Part of a small language model's weights.
Size: 11 layers, width 96, 3 heads of 32, MLP 384 ReLU, vocabulary 940, 1.35M parameters.
Architecture: LayerNorm before each block, learned positions, biases, tied embeddings.
Training: a variant of SOAP for these matrices, 4773 steps.
Each number is 128 + 32 x the weight over its row's rms, rounded and kept within 0 to 255. Layers, rows and columns count from 0. The size above them is the row's rms in percent of the matrix's.

# layer 6 MLP up, 384x96, rms 0.321, rows 210-226, columns 0-95
size [103  87 107  95 118  96  93 103  99 106 104  97  97  99  93  87  98]
[[116 162 106 130 145 101 141 122 137  95  81  73 129 125 106  94 138 125 128  94 158 125 161 110 156 166 115 127  90 103 122 101  71  95 114 150 165 156 111 153 141  64  94 145  85 178  64  68 104  65 154 126  57 165 153 136 139 131  91 103 133 135 139 120 131 178 174 160 112  63 148 107 129 113  63  92 124 172 143 102 143 133  57  73 132 114  73 161 142 160 132  74 101 144 105 127]
 [147 136 113 172 113 156 117 147 119 139 137 161 130 138 121 145 155  57 145 139 120 172 129 140 103 178 110  92 106 162 111 214  92 135 173  93 177 136 102  85 117 181 141 115  91 193 180 115 148 183  85 113 182 136 128 171 130  99 160 135 157 153 170 203 100 126 102 144 128 131 127 109  91 153 121 181 144  99 186 143 132 127 121 126  92 190 145 140 139 197 135 103 147 102 149  70]
 [ 79 105 105 100 114 155 139 124 119 120 175 117 147 131  91 127 148 127 112 119 106 169 120 144 113 172  45 131 143 116 180 128 161 126 114 117 132 192 122 128  94 116 162  73  82 149 129  59 142 121 148 141 158 175 175 130  89 125 128  57 108 130 129 154 153  86 137 104 114 119 139 151 209 142 104 153  93 129 150 146 109 149  64 108  82 145 125  73  26 117 123 125 167 116 191 145]
 [ 84  90 145 160  95 113 151 134 162 142 155 120  53 110 139  75 133 121 131 112  93 107 150 139  88 115 110 160 110 145 109 172 154 161 168  84 117 141 135 197 113 100  91  97 103  69  67 180  69  33  96 162 111 122 126  68 130 160 134 127 171 126 127 129  67  66 127 121 162 135 126 123  93 172  94  86 132 148 119 128 128 138  95 120 118 139 166 154  77  86 134 120 166 140 125 161]
 [107 109 145 185 106 124 110 135 169 121 151 106  91  87 178  96 151 119  57 165 182 163 116  72  93 131 140 133 133 130 112 158  99 202 108 100 141 168 137  82 159 147 111  78 155 122 145 132 159 135 124 168 117  96 128 138  74 102  87 153 177  83  97 161 140 117 140 181 154 180 132 196 128  66 144  86 144 106 153 144 153 159  77 114 158 111 135 182  90 154 157 137 108 147 176 145]
 [111  47  68 108 116 100 150 109 127 177 117 131 161 106 125 114 125 125 106 162 149  72 155 132 162 127 116  83 137 130 119 125 112 118  76 174 102 170 135 159 114 169 150 179 118 119 144  89 106  97 125 127 120  83 179  78 131  60 101 155 103 178 143 124  84 110 121 130  71  95 143 139 124 177 171  65 124 139 124 113  63 105 101 167 164 139 190  97 151 171 121 109 134  92 118 199]
 [166 109 129 126 178 148 123 117 100 114 144  95 104 137 155 132 155 168 191 157  69 101 121 183 131  80  74 138 109 146 102 151  93  98 131  81 147  93 121 149 173 113 164 133 147  82 101 151  80 123 179 107 138 133 156  92 136 121 142  71  96 160 127 160 118 101 137 101 133 105 161  83  76 184 118  91 137 105 140 119 117  96  91  97 101 193  65 162 138 170 176  68 150 195 132 116]
 [122 129 134 104 113 193 146 159 104 191 168 163 118 140 153 134  83 122  88 142 154 145 141 109 111 152 167 124 136  92  96  81 162  99 161 122  97 151  95 124 102  92  94 121  75 121 133 122 197 138  75 139 113  83 152  97 175 162 117 118 120 140  65 110 140 149 117 147  59  77 128 125 168 102 153  53 141 133 138 172 121 157 131 186 188  89 156 160 109 167 200 152  96 149 144 130]
 [137 139 110 123 138 102 143 113 125  99 149 108 111 115 147 153 141 139 100  90 183  95 148 124 150 119  98  98 190 104 132 114 130 128 132  88 108 125 182  97 121 137 161 142 158 128 189 158 173 157 177 184 152 124 103 129 161  79 137 139 137 149 148 119 113  66 174 168 111 140 179  88 102 121 117  88 108  89 179 153  81  85   0  83  94 154 144 110  97 144 104  74 150 111 100 155]
 [131 108 123  94  98 136 144 158 184 108 173 155 160 125 125 113 107  56  95 147  82 121 122 112 145 169 117 133 127 157  90 155 153 157 156  50 123 197 158 177 121 103  93 191 115 188 172 116 143 118 110 127 140 118 155 130  85  82 125 116 203 120 169  98 107  98 157 116  94  77 132 102 106 152 214 171 145 122 103 135 128 155 117 157 122 155 115 204 125 105 150 120 136 175 154 120]
 [ 71 125 122 151 171 146 118 158 171 105 104 118 108 158 141  90 148  81 183 116 103 168 131 134 183 113 104 104 119 168 157 157 132  85 144 116  77 115  59 146 149 150  83 148 136 100 191 189 197 149 103 172  93 164 138 197 155 144 105 119 139 161 163 125 145 156  72 164 140 107 148 160 171 122 139 139 133 185 137 156 192 134 138 107  98 105 112 136 177 169 120 132 103 170 162 111]
 [121 116 156 125 115  99 151  96 157 170 116  95 148 143 160 143 100 113 120 135 157  77 177 131 110  65 158 112 145 130  98 101 161 161 140  68  86 140  85 110 125 129  94 103 126 178 154 104  79 142 127 100 169  95 175 138 137 133 161 129  95 204 136 140 130  68 105 161 129 152 151 113  74 116 147  51 176 114 123 158 191 133 115 102 125  78 134 148 153 120  74 186 132 181 195  98]
 [162 136  86 126 142 109 103 127 178 126  87  55 111 106 140 131 139 115 182 125 114 122 135 101 150 142 189 166 127 124 113 109  85 165  88 149 113 139 119 116 149  86 123 160  67 112 104 104  94 169 155 134 190 115 168 110 146  98 103  79 126 162 107 163 119 115 113  90 170 125 206 188  73 145  87  86 159 131 172 128 130 101 152 123 124  92 192 132 102 163 168 131 220 148 130 135]
 [105 116 129  76 127 185 161 130 126 153 119 119 125 134 126  94 119 155  77 168  94 146 158 120 189 113 102 118 118 165 153  91 190 162 144 168  82 143 159 176 127 139 140  94  95 157 169 180 105 148 139 175 137 126 145 113 209 182 102 192 124 103 113 145 149 114 154 208 119 115 123  96 118  63 123 169 114  90 124 161  72 123 101  84 144 191 142 144 152 160 124 159 161 163 146 144]
 [127 130 130  92 132 141 173  88 123 149 152 146 111 104 111 112 149 183  79 156 121 151 113 110 103 151 122 156 115 136 120 163 165 167 114 119  88 138  91 156 151 203 135 149  74 115 108 101 209 154 226  70 118 141 145 108 147 139 195 117 173  69 102 103  70 133 143 151 102 127 111 132 103  96 144 183 101 167 106 166 100  98 162 126 158  85 128 176 143 137 120 190 165 142 151 119]
 [133 104  59 141 118 135 151 109 112  98 141 127 158 114  85  76 154 179 136  78 168  80 182  97 113 112 130  75 129  91 114 112  30 154 116 130  79 123 123 139 192 135  98 124 156 115 165 145 143 151  95 122 132 120 170  99 150 103 128 181 127 147 130 108 181 102 162 124 155 111 122 142  85 160 144 134 134  68 174 107  67 106 139  50 127  94 161 171 118 105 114 142  69 165 150 148]
 [111  59 130 191 141 108 127  83  84 134 106 114  78 122 116  87 129 174 118 137 129  91 135  90  92  66 140 122 130 156 111 149 100 122 140  92  84 143 122 109 143  31  65 117 114 115 133 124 176 188  75 132 120  68 133 132 142  85 155 145 125 121 169 183 158  80  93  95 128 158 122 136 122 172  73 148 125  81 193 156 136 141 157 105 119 122 134 158 107 181  78 127 124 105 145 121]]
# layer 6 MLP down (transposed), 384x96, rms 0.317, rows 210-225, columns 0-95
size [100  81 117  98 122  96  91 104  99  98 100  88  85  99  86  93]
[[147 134 157 141 126  98 126 126 147 123  88 158 136 158 175 148 138 116 120 202  87  96 130 158 171  55 153 100 127  65 129 152 164 146 149 123 110  91 122 145 163 122 185 158  88  49 114 180 155 144  83 165  98  98 109 103 116 139 128 123 145 163 147  74 150 136 130 126  73 102 160 154 163 114 182 149 138 126 112 138 139 138 161 156  99 167 159 138  87 201 111 143 138 145 122  29]
 [110 139 114 129 145 138 145  95 113 141 177 134 182  84 123 153  83 157 176 143  95 103 141  76 132  74 112  84 102 166  91  80 141 108 125 149 116  92 105 222 159  95 147 175 154 139  81 114 137 114 173 113 134 184 111 159 127 156  95 145 139 170 124 128  84 104  97 146 116 137 145 145 121 141  92 167 156  94  74 204 136 159 151 145 164  93 101 111  58 114  79 137 115  62 133 114]
 [111 108  99  90 128 160  77 109 125  99  72 156 180  89 122 151  81 142 152  58 148 138  75 152 103 131 105 151 110 103 160 150 141 103 152  63 128 141 191 150 123 107 110 111 109  85 122  92 124 142 108  60 151 116 146 100 178 153  90  88 128 130 127 124  70 175  71 119 174 165 189 146 125 151 108 202  87 128 120 141 148 155 136 128 108 150 153 172 131 149 119 170 144  53 143 139]
 [167 158 124 101 171 134  95 140 116 128 104 114 203 142 150 133 130 150 104 135 112 191 125 127 117 112 116  76 119 101 134  94  74 128 137 114 162 156 138 126 111 179 155 161 155 170 166  84 180 215 160  79  86 124 124 143 149 133 124  91  64 101  67 116 204 156 124 124  96  87 105 139 168 147 159 163 135 109 101 143 166 143 145 121 146 120  96 118 136 170 125 178  49 141 148  81]
 [ 78 128  76 206 155 114 198  92 130 118 141  99 107 118 149 150  98 102 138 103  86 139 152 117 118 115 114  74 160 116 122 130  90 159 163 112 187 164  79 106 140 137 148  51 140 102 137 111 110 158  84 162 132 132 152 143 122 118 109  76 133  91 103 157 160 134 154  94 106 142 112  97 111  58 220  96 150  87 185 123 143 137 120 169 118 110  88 102 129 170 129 159 147 146 132 194]
 [145 159 141 158 117  84 130 119 190 115  83  91 147 100 107 133  80 161 119 105  88 127 136 191 103 178 117 139 121  79 157 122  91 138 168 192 161 143  97 124 107 136 125 158 130 158 103 135  80  96 126  89 126  90 127 137 182 107 164 174  66 128 179 123 115 115 107 106 107 147 160 145 151 115 146 111 131  93 126  72 127 149  91 204 152  59  93 182 154 127 152 136 174 115 209 118]
 [ 90 122  92 137  85  74 151 105 191 101 140 129 146 127 156 145 141 179 183 115  77 129  77 115 112 125 162 107 159 122 152 153  92  81  81 135  61 104 117 199 165 156 120 113 106 100 117  87 145  99 125 103 129 165 124 123 113 123  94 145 130 119 102 142 125 143 126  84 130 150 123 137 127  46 146  52  71 152 120 123 120 131 158 160  86  93 167  97  85  56 147 136  67 164 120  97]
 [115 137 144 154 130 101  65 184 134 141 104 171  62 140 141  90  72  99 138 175 147 161 193 118 185 169 136 143 159  71 137 111 110 146 125  75 122  96 162  59  98  96  83 134  84 146 119 115 180  93 161  91 145 133 176  74 160 141 123 157  63 102 124 112 128 123  93 112 119 135 161 128  71 125 159 121 136 132 136 196  97 165 119 128 136 125 105  94 187 120 127 122 156 112  83 123]
 [126  84 103 133 154 154 116 137 154  89 127  90 122 119 124 144  85 208 151 144 138 151 112  82 124  99 141 164 180 117 147 119 147 110  75 104 130 148 166 216 140 129 121 167 116 137 102 105 162 143 156  27 112 151  94 122 164 100 142  86 115 141  84 172 118 123 108 108 112 123  80 136 130 121  72 158 130 128 101 116  43 141 127 145 173 183 115 141 152 143  98 181  84 133  58 139]
 [135 169 104 127  74 112  70 164 172  89 127 122 111 114 135 138 120  79 131  97 169  72 100 104 155 190 125 145 100  99 151 214  98  95 155 129 170 164 103  90 152 143 124 151 177 144 141 126 154 173 182 129 119 156 167 161 109 151  79 142  62 134 115 152  85  87 141 129 152 135 136 124 162  66 168 185 111 162 138 135 158 130 139 106 135 133 103 138 162 180 161 177 111  94 158 178]
 [121  42 117 164 132 141  91 127 104  82 115 102 166 162 125  98 151 123  97 131 125 139 180 109 160 173 134 124 167 109 165 109 124 121 127 135 140 125 104  99 216  86  83 111 128  69 115 149 104 111  98 156 118  81 113 119 121 166 154 141 115 136 116 174 124 109 119 130 158 172 157 139 101  85 132 206 105 137 157 165  96  71 100 121 101 107 130 164 197 191 147 124 139 100 213 165]
 [133 103  87 108 117 167 105  93 107 151 142 156 134 116 158 105  84 131  98 150 136 135 160 123  87 108 209 118 167 131 121 133 121 167 100 131 103 129 153  97  93 185 147 111 118 110 135 180  97 142 152 140 196 135 164 166 139 192 173  94 112  94 141 146 136 157  91 114  59 198 150 170 101 129 139  66 168 159 136 133 177 148 137 114 126  99  35 186 166 112 141 119 157  93 131 111]
 [126  78 137 110 122  87 114 135 130 114 109  85 129 131 156 158 134 117 179 140  78  87 117  98  94  84 153 131 102 201 182 179 143 152 164 131  91 153 126 217 152 220 128 139 122 147 107  87 121 120 110 105  76 115 113  96 112 142  97 137 145 160 192 131  77 123 136 158  94 143 123 183 151 122  94  61 136 121 126  77 112 145 171 141  93 113  45 117 146 127 127  96 145 133 127 152]
 [153 193 136 110 182 122  93 156 129 153 185 208 148 108 130 147 136 158 145  75 100  96 175 134  74 219  84 134 111 127 106  74 173 112 155 103 152 101 134 103 112 159 175 155 159 124 100  77 154 159 106  97  94 125  74 134  91 100  90 109  85 156 120 128 117 153  95  88 149 146 157 105 110  91 134 151 170 183 129 111 120  83 126 115 132 113 170 105 101 121 118  93 170 167 138 150]
 [133 152  84 142 118  74  85 131 184 129 130 175 116 139 116 148 130 126 131 158 145 143 137 142 134 121 177 117 173  90 176 179  91 117 139 145 155 108 151 158 130 135 144 120 142  93  93 124 140 118  96 185 188 122 121 139 123 144  94 165 114 152 131 166 186  86 164  87 159 190 178 145 147  99 145  85 155 144 177  68  71 151 103 149 142 149 200  98  55 103 167 153  59 130 117 151]
 [114 140 123 115 145 173 164 164 132 134  90 155 120 119 108 216 133 133 190 159 130  94 125 191 137  94 136 145 120 143 161 133 162  93  80 122 159 107 135 130 128 104 100 149 138 135  91 105 147 132  82 141 149  91  77 118 145 193 141  66  90 126 111 118  76 165 146  95 108 111 201 165 158  76 127 119 128  89 135 202 176 105 114 184 111 118  75  86 132 124  68  99 155 129  87 130]]